{"n_layer": 12, "d_model": 384, "n_head": 4, "n_kv_head": 4, "head_dim": 96, "d_mlp": 1024, "vocab_size": 16384, "activation": "geglu", "norm": "layernorm", "norm_place": "peri", "norm_eps": 1e-05, "positions": "rope", "rope_base": 10000.0, "rope_fraction": 1.0, "qk_norm": false, "attn_scale": 0.102, "bias": "none", "tie_embeddings": true, "parallel_block": false, "extras": ["capped logits"], "init": "trunc", "init_std_qkv": 0.0249, "init_std_o": 0.00508, "init_std_up": 0.0249, "init_std_down": 0.00311, "init_mimetic": 0.7, "optimizer": "soap_variant", "lr": 0.0032, "beta1": 0.95, "beta2": 0.99, "weight_decay": 0.14, "lr_head": 0.00729, "grad_clip": 0.5, "warmup_steps": 200, "schedule": "wsd", "decay_fraction": 1.0, "decay_shape": "linear", "final_lr_fraction": 0.1, "batch_tokens": [65536, 131072, 262144], "seq_len": 512, "doc_mask": true, "train_tokens": 472900000, "steps": 3675, "dataset": "wikipedia_en"}
Each number is 50 + 10 x the weight over its row's rms, rounded and kept within 0 to 99. Layers, rows and columns count from 0. The size before them is the row's rms in percent of the matrix's.

# layer 3 MLP gate, 1024x384, rms 0.116, rows 504-515, columns 0-95
095:56 66 58 45 43 70 50 46 66 53 52 55 65 48 42 72 53 65 49 58 55 41 49 60 39 49 51 42 31 49 50 63 50 56 46 53 38 41 70 42 47 44 46 53 50 52 66 47 57 58 48 49 43 41 24 43 30 69 59 49 41 67 63 56 45 54 54 56 67 37 51 55 64 60 52 54 73 46 43 49 36 43 46 47 57 52 41 46 59 50 41 61 55 45 53 46
105:50 46 68 45 63 50 52 50 58 57 42 43 51 50 48 49 60 45 55 49 30 57 58 56 56 32 61 62 49 46 51 43 49 66 51 32 49 49 58 55 49 48 55 51 29 45 49 58 59 63 56 52 52 50 54 65 69 39 66 50 52 53 51 54 34 60 65 70 57 61 39 61 53 42 62 69 42 73 51 43 55 42 52 41 56 32 69 55 46 49 43 49 60 56 56 61
100:55 42 52 54 48 50 62 58 35 54 39 42 54 67 43 64 38 52 54 36 40 46 68 36 65 57 45 58 62 45 48 54 63 33 47 64 46 52 42 42 38 63 36 43 44 41 61 42 54 55 71 44 43 63 45 50 52 32 62 66 58 51 61 62 55 54 47 46 58 51 57 49 66 67 55 56 38 39 39 43 58 72 43 61 63 61 50 68 47 34 67 53 60 50 54 53
098:64 76 48 53 53 59 37 70 53 47 46 53 47 49 55 42 56 48 63 43 58 45 65 39 46 39 42 68 38 41 50 35 58 55 39 56 58 51 60 42 62 54 38 37 47 62 60 58 48 48 51 55 59 43 60 57 35 49 51 47 49 68 62 39 66 57 62 61 55 41 56 49 53 68 57 59 52 47 44 65 60 37 42 82 34 74 49 47 56 58 56 52 32 49 55 56
097:66 36 43 68 50 55 52 48 62 55 45 44 68 52 43 52 33 49 40 58 50 21 62 46 43 35 47 47 43 49 48 54 41 44 60 65 60 38 67 45 43 38 58 66 59 47 54 55 46 61 57 57 72 49 53 58 36 17 51 59 51 53 44 55 37 52 60 58 58 43 42 42 40 42 34 45 35 51 40 65 66 50 55 62 45 53 57 64 45 47 52 60 59 38 55 40
099:37 58 79 47 58 78 33 62 72 52 42 49 45 72 42 50 36 22 81 58 48 53 42 45 52 37 44 65 41 50 41 42 51 59 40 48 42 53 58 62 41 61 40 55 50 44 43 38 37 39 52 45 57 58 45 49 58 43 56 50 61 60 63 42 57 52 72 59 44 48 55 53 42 61 44 66 57 60 55 50 64 60 58 47 36 56 45 43 36 68 30 53 45 47 55 46
096:64 56 39 50 53 42 38 44 51 43 64 58 47 44 33 43 33 48 33 44 56 43 55 46 54 53 32 49 47 42 51 47 73 54 52 47 36 37 49 52 34 60 34 43 57 47 34 55 56 35 41 49 45 54 53 74 46 55 50 65 48 56 49 39 45 58 66 78 41 55 63 42 44 50 47 39 52 54 51 64 59 24 42 56 31 53 48 51 58 60 41 51 52 70 28 59
094:45 55 46 29 68 60 53 46 59 44 46 53 47 67 58 55 45 55 43 52 44 59 50 51 55 47 71 45 45 64 51 56 58 40 40 64 48 44 50 57 55 46 49 60 53 70 64 55 40 56 69 56 53 34 49 53 23 43 52 54 50 34 65 50 29 57 45 49 52 34 41 40 55 51 49 43 37 51 55 49 37 50 49 47 46 52 44 33 39 50 55 69 65 70 63 42
102:51 54 55 61 56 52 48 40 44 70 49 49 59 48 47 44 50 56 57 37 37 59 50 79 17 47 39 50 43 55 63 42 58 49 46 49 65 45 51 53 54 56 35 43 45 49 55 44 60 61 63 32 39 53 54 60 51 58 56 60 43 53 39 50 45 52 50 70 56 46 27 49 58 39 51 49 29 46 69 51 60 43 54 54 46 50 56 40 61 47 46 61 68 36 55 44
102:44 55 59 41 54 63 37 51 51 76 55 48 45 45 57 48 42 48 52 53 52 32 47 45 61 49 51 55 56 22 75 41 54 39 41 47 60 58 64 69 53 67 50 42 38 65 39 54 48 39 48 54 59 28 40 56 43 55 50 37 47 45 49 45 31 34 48 33 54 49 42 50 48 56 59 38 42 67 47 58 39 50 43 62 49 48 48 48 61 46 49 42 63 50 52 50
092:43 51 66 53 36 45 56 45 67 57 41 50 40 54 36 79 22 25 45 61 41 52 59 43 28 56 67 57 38 35 56 50 61 54 60 40 55 37 53 66 62 44 38 58 51 65 44 52 58 49 42 56 56 40 54 53 36 54 41 40 49 46 38 62 41 46 60 45 67 53 54 66 27 54 43 49 64 58 50 55 65 45 61 56 51 53 43 50 29 55 45 49 44 64 40 60
105:58 53 57 39 47 42 69 27 45 43 58 45 57 54 65 41 56 57 44 48 62 50 51 53 40 68 50 55 44 60 44 53 35 56 37 54 52 59 47 40 60 60 43 49 59 38 61 33 39 61 40 44 41 41 45 38 52 52 40 65 56 42 66 51 51 74 31 41 41 34 50 51 60 42 57 42 73 58 54 60 60 33 58 58 58 60 61 69 53 34 47 67 64 30 45 67
# layer 3 MLP up, 1024x384, rms 0.119, rows 504-514, columns 0-95
098:52 47 54 74 57 52 57 42 58 62 54 45 43 44 49 50 26 59 36 40 61 39 56 57 68 30 66 67 65 70 63 33 54 59 46 47 50 50 71 60 46 66 64 36 61 63 37 43 47 53 44 50 59 57 47 43 60 59 62 50 62 46 41 49 50 50 53 55 44 46 46 36 57 38 46 38 47 57 47 44 46 56 52 56 45 43 40 36 49 50 60 46 53 43 49 35
106:60 58 40 62 46 43 46 40 45 49 63 65 46 52 42 60 52 56 47 30 53 67 35 61 50 51 54 58 52 65 65 47 48 51 48 57 67 46 52 53 45 55 56 42 63 62 54 46 49 48 56 45 50 56 56 43 58 56 44 50 57 44 41 39 55 22 46 60 41 43 54 61 28 60 46 36 48 30 57 50 48 56 51 76 50 65 52 24 54 37 49 44 53 33 56 46
100:43 65 46 47 50 35 71 39 55 52 33 55 42 69 62 50 42 48 57 54 36 49 36 69 51 68 70 69 64 46 53 41 43 45 43 58 48 57 58 44 63 69 44 50 41 43 50 60 50 36 36 52 55 52 40 45 34 44 45 65 50 56 60 55 50 41 41 44 50 48 53 60 61 47 61 48 34 34 53 48 44 34 65 50 46 40 55 48 34 50 34 60 52 45 47 44
093:49 68 58 60 57 36 48 49 51 33 44 56 42 38 42 64 58 53 46 51 58 54 51 58 50 53 59 49 34 42 49 48 67 36 56 69 20 52 56 46 61 56 42 51 47 38 43 46 39 45 54 51 58 34 49 47 55 58 37 31 64 71 48 16 47 56 33 32 64 32 61 54 51 45 36 48 61 60 46 53 56 39 41 57 50 53 43 45 52 42 45 29 58 54 64 66
097:36 75 56 64 58 33 48 20 47 50 34 51 46 42 69 66 59 49 44 48 52 55 41 60 50 53 50 50 63 62 61 53 61 56 59 41 49 72 40 30 52 47 56 40 44 48 36 48 28 53 57 54 64 49 60 34 46 64 50 41 51 56 44 49 54 44 26 54 31 32 47 56 56 50 39 72 67 34 54 42 48 37 55 35 37 46 48 58 46 48 53 61 44 69 50 54
101:54 52 56 55 53 55 55 72 49 46 56 74 75 66 58 50 49 61 39 48 45 45 58 59 24 48 43 58 39 47 75 41 61 62 53 46 45 31 54 32 45 54 48 39 34 31 58 52 39 65 53 65 58 64 53 27 38 55 56 43 59 60 44 54 52 37 63 38 59 43 40 37 43 47 52 66 44 30 49 54 44 49 54 48 43 55 32 50 60 35 57 51 50 58 43 48
095:63 46 44 53 57 58 29 44 39 42 42 62 46 51 28 58 31 48 41 29 49 52 44 38 58 41 42 50 33 61 60 47 62 64 46 39 55 50 42 52 52 44 51 51 53 31 41 33 61 46 52 39 57 52 68 67 46 58 63 40 40 53 41 35 46 57 63 72 42 38 60 57 45 60 61 38 50 59 47 61 63 32 52 47 41 49 59 47 59 62 59 62 67 73 35 65
092:59 29 59 49 49 42 45 49 47 37 51 45 53 64 58 47 41 47 60 73 61 47 30 51 61 40 62 48 38 43 44 53 39 48 47 58 49 35 57 53 48 61 44 51 48 46 39 25 58 54 45 53 51 65 40 50 58 61 35 44 37 50 41 58 43 36 53 67 59 38 42 55 36 52 45 44 51 51 36 43 53 45 58 32 57 57 63 55 46 36 52 41 64 62 37 51
103:31 40 51 39 51 49 70 39 48 61 47 37 71 59 37 50 50 70 47 35 56 59 47 57 40 47 59 42 48 66 67 53 61 49 48 39 76 34 59 36 49 52 61 68 45 54 67 47 56 41 62 66 35 60 51 46 20 46 45 56 57 48 48 53 38 54 47 67 60 46 46 40 56 42 51 43 61 68 55 49 39 59 52 43 67 60 54 57 48 57 58 61 63 56 33 49
101:47 56 33 44 49 28 65 58 52 51 56 40 43 57 53 52 49 50 42 54 58 59 47 38 42 70 30 41 54 40 56 31 43 45 64 46 47 45 59 57 32 42 38 70 55 48 41 47 44 33 44 48 69 48 42 64 52 47 40 58 31 47 48 32 44 41 45 71 52 67 37 44 42 59 53 62 19 58 66 53 55 28 46 44 64 61 47 62 66 42 52 49 55 49 59 59
095:34 69 30 54 56 68 63 51 50 55 48 69 33 53 57 56 56 40 63 55 44 50 37 47 44 55 41 36 57 43 61 42 46 51 57 50 60 30 50 53 42 46 42 46 37 44 50 53 51 45 59 51 45 59 41 52 36 40 54 55 52 59 37 53 41 47 67 42 56 74 26 49 48 56 32 43 36 45 58 46 68 53 63 67 41 59 53 44 55 45 64 50 57 55 57 52
# layer 3 MLP down (transposed), 1024x384, rms 0.11, rows 504-514, columns 0-95
102:28 62 33 30 61 43 49 50 30 52 62 57 64 49 58 29 44 73 70 42 39 49 57 45 42 48 60 33 20 43 43 49 51 37 47 52 57 60 30 34 42 43 46 66 55 33 47 40 58 19 68 44 34 54 59 58 32 41 57 55 53 66 52 58 46 37 55 47 41 32 67 40 44 49 38 53 56 38 37 61 40 48 58 50 57 60 40 54 54 62 42 36 54 52 58 54
091:48 40 64 51 51 52 53 54 60 51 37 58 56 66 62 31 51 45 57 55 47 46 66 63 62 51 58 51 53 56 26 56 48 66 44 45 51 52 68 59 59 42 57 36 34 34 50 48 56 41 43 57 46 65 48 63 49 35 47 42 52 59 33 53 42 68 38 48 52 64 57 58 57 50 63 68 38 55 35 50 71 36 46 41 54 46 44 63 48 48 56 65 53 59 25 57
101:67 43 59 63 54 49 43 79 42 55 62 35 57 61 45 47 57 61 38 47 45 55 49 40 65 47 46 34 51 51 50 31 67 63 48 32 48 59 45 37 42 17 41 62 43 51 46 41 51 57 55 51 41 52 56 76 47 50 70 30 58 43 58 60 61 44 59 42 44 44 42 48 49 57 28 62 49 58 56 53 57 47 30 57 41 43 54 46 46 42 55 37 54 65 43 44
101:63 42 44 45 43 57 48 55 57 60 56 40 53 63 59 41 53 45 51 48 35 51 46 47 57 49 52 45 67 54 46 50 56 49 60 61 49 38 27 43 43 46 56 60 35 45 34 40 54 45 40 70 31 59 47 54 50 47 59 45 52 44 60 61 50 47 77 52 49 50 49 38 43 53 41 36 42 56 39 58 35 61 56 43 58 44 51 32 53 41 38 64 63 63 55 34
096:52 30 41 57 52 57 66 70 59 52 69 49 74 56 43 57 50 53 45 60 43 30 27 39 47 60 40 47 39 42 56 59 41 38 38 64 48 26 40 43 58 49 55 60 62 27 45 46 58 43 61 56 44 38 46 52 45 27 42 64 36 41 42 42 51 35 67 62 58 63 34 50 31 40 41 45 28 46 40 66 44 63 59 63 46 47 32 38 45 57 53 33 65 39 37 45
095:75 49 47 49 46 50 62 35 48 56 48 31 34 57 38 59 54 43 60 40 56 54 48 48 75 44 74 46 48 38 38 65 26 46 56 49 67 73 66 62 47 53 33 66 52 59 44 55 32 40 55 50 49 49 36 60 56 44 51 70 33 50 51 30 52 58 48 62 50 51 41 49 57 47 45 28 52 51 45 50 49 32 41 53 48 45 51 45 41 76 46 47 36 45 46 43
087:45 56 56 59 53 59 69 54 67 64 48 48 56 62 61 52 54 42 60 66 35 33 64 52 36 63 61 36 42 40 41 51 39 54 46 48 49 60 46 36 55 37 52 34 41 46 55 51 37 53 58 51 39 66 48 42 53 39 43 61 48 50 55 74 52 35 43 41 39 56 55 34 51 53 39 56 43 52 52 41 42 68 62 56 53 56 39 57 51 58 40 48 39 33 56 42
102:74 60 46 47 48 53 47 77 35 66 50 71 72 38 36 52 55 67 46 45 41 68 50 49 29 50 48 57 60 55 54 43 44 66 55 41 58 56 54 41 72 41 67 42 50 45 47 49 63 34 39 52 40 53 46 69 46 46 41 43 57 53 65 48 58 59 54 55 51 56 49 68 31 30 39 58 53 50 52 55 53 66 29 40 54 28 53 50 60 59 39 56 57 49 65 59
100:46 60 44 58 57 48 60 58 48 59 59 59 66 48 52 46 58 51 75 57 57 54 41 51 48 51 47 61 56 51 45 36 57 69 45 67 37 52 51 40 52 68 50 39 49 49 59 35 43 48 65 37 63 59 63 56 46 61 54 44 52 48 56 52 50 52 60 41 34 72 49 47 22 51 39 46 68 45 54 31 55 55 56 49 52 47 36 36 57 40 40 61 56 54 40 51
095:44 46 65 58 20 72 38 49 61 53 40 61 46 34 34 61 33 48 45 42 43 47 51 61 52 44 68 61 44 62 55 40 47 51 38 44 63 68 51 43 50 50 62 49 47 47 49 39 44 53 66 51 51 42 49 64 51 52 50 43 62 54 60 57 45 33 65 27 55 48 30 59 61 58 51 47 72 53 57 36 46 55 53 39 41 59 63 53 28 60 55 40 37 63 27 39
098:41 36 57 53 60 69 53 61 44 36 55 48 51 50 36 54 44 57 54 56 65 46 41 40 49 24 60 49 62 41 64 58 43 61 52 44 26 65 56 52 55 56 64 54 44 53 45 31 70 59 63 42 46 51 43 46 43 56 42 52 50 47 46 57 44 64 48 56 59 38 41 54 51 53 60 51 58 58 47 51 43 48 49 59 52 38 64 51 55 51 39 44 23 48 49 33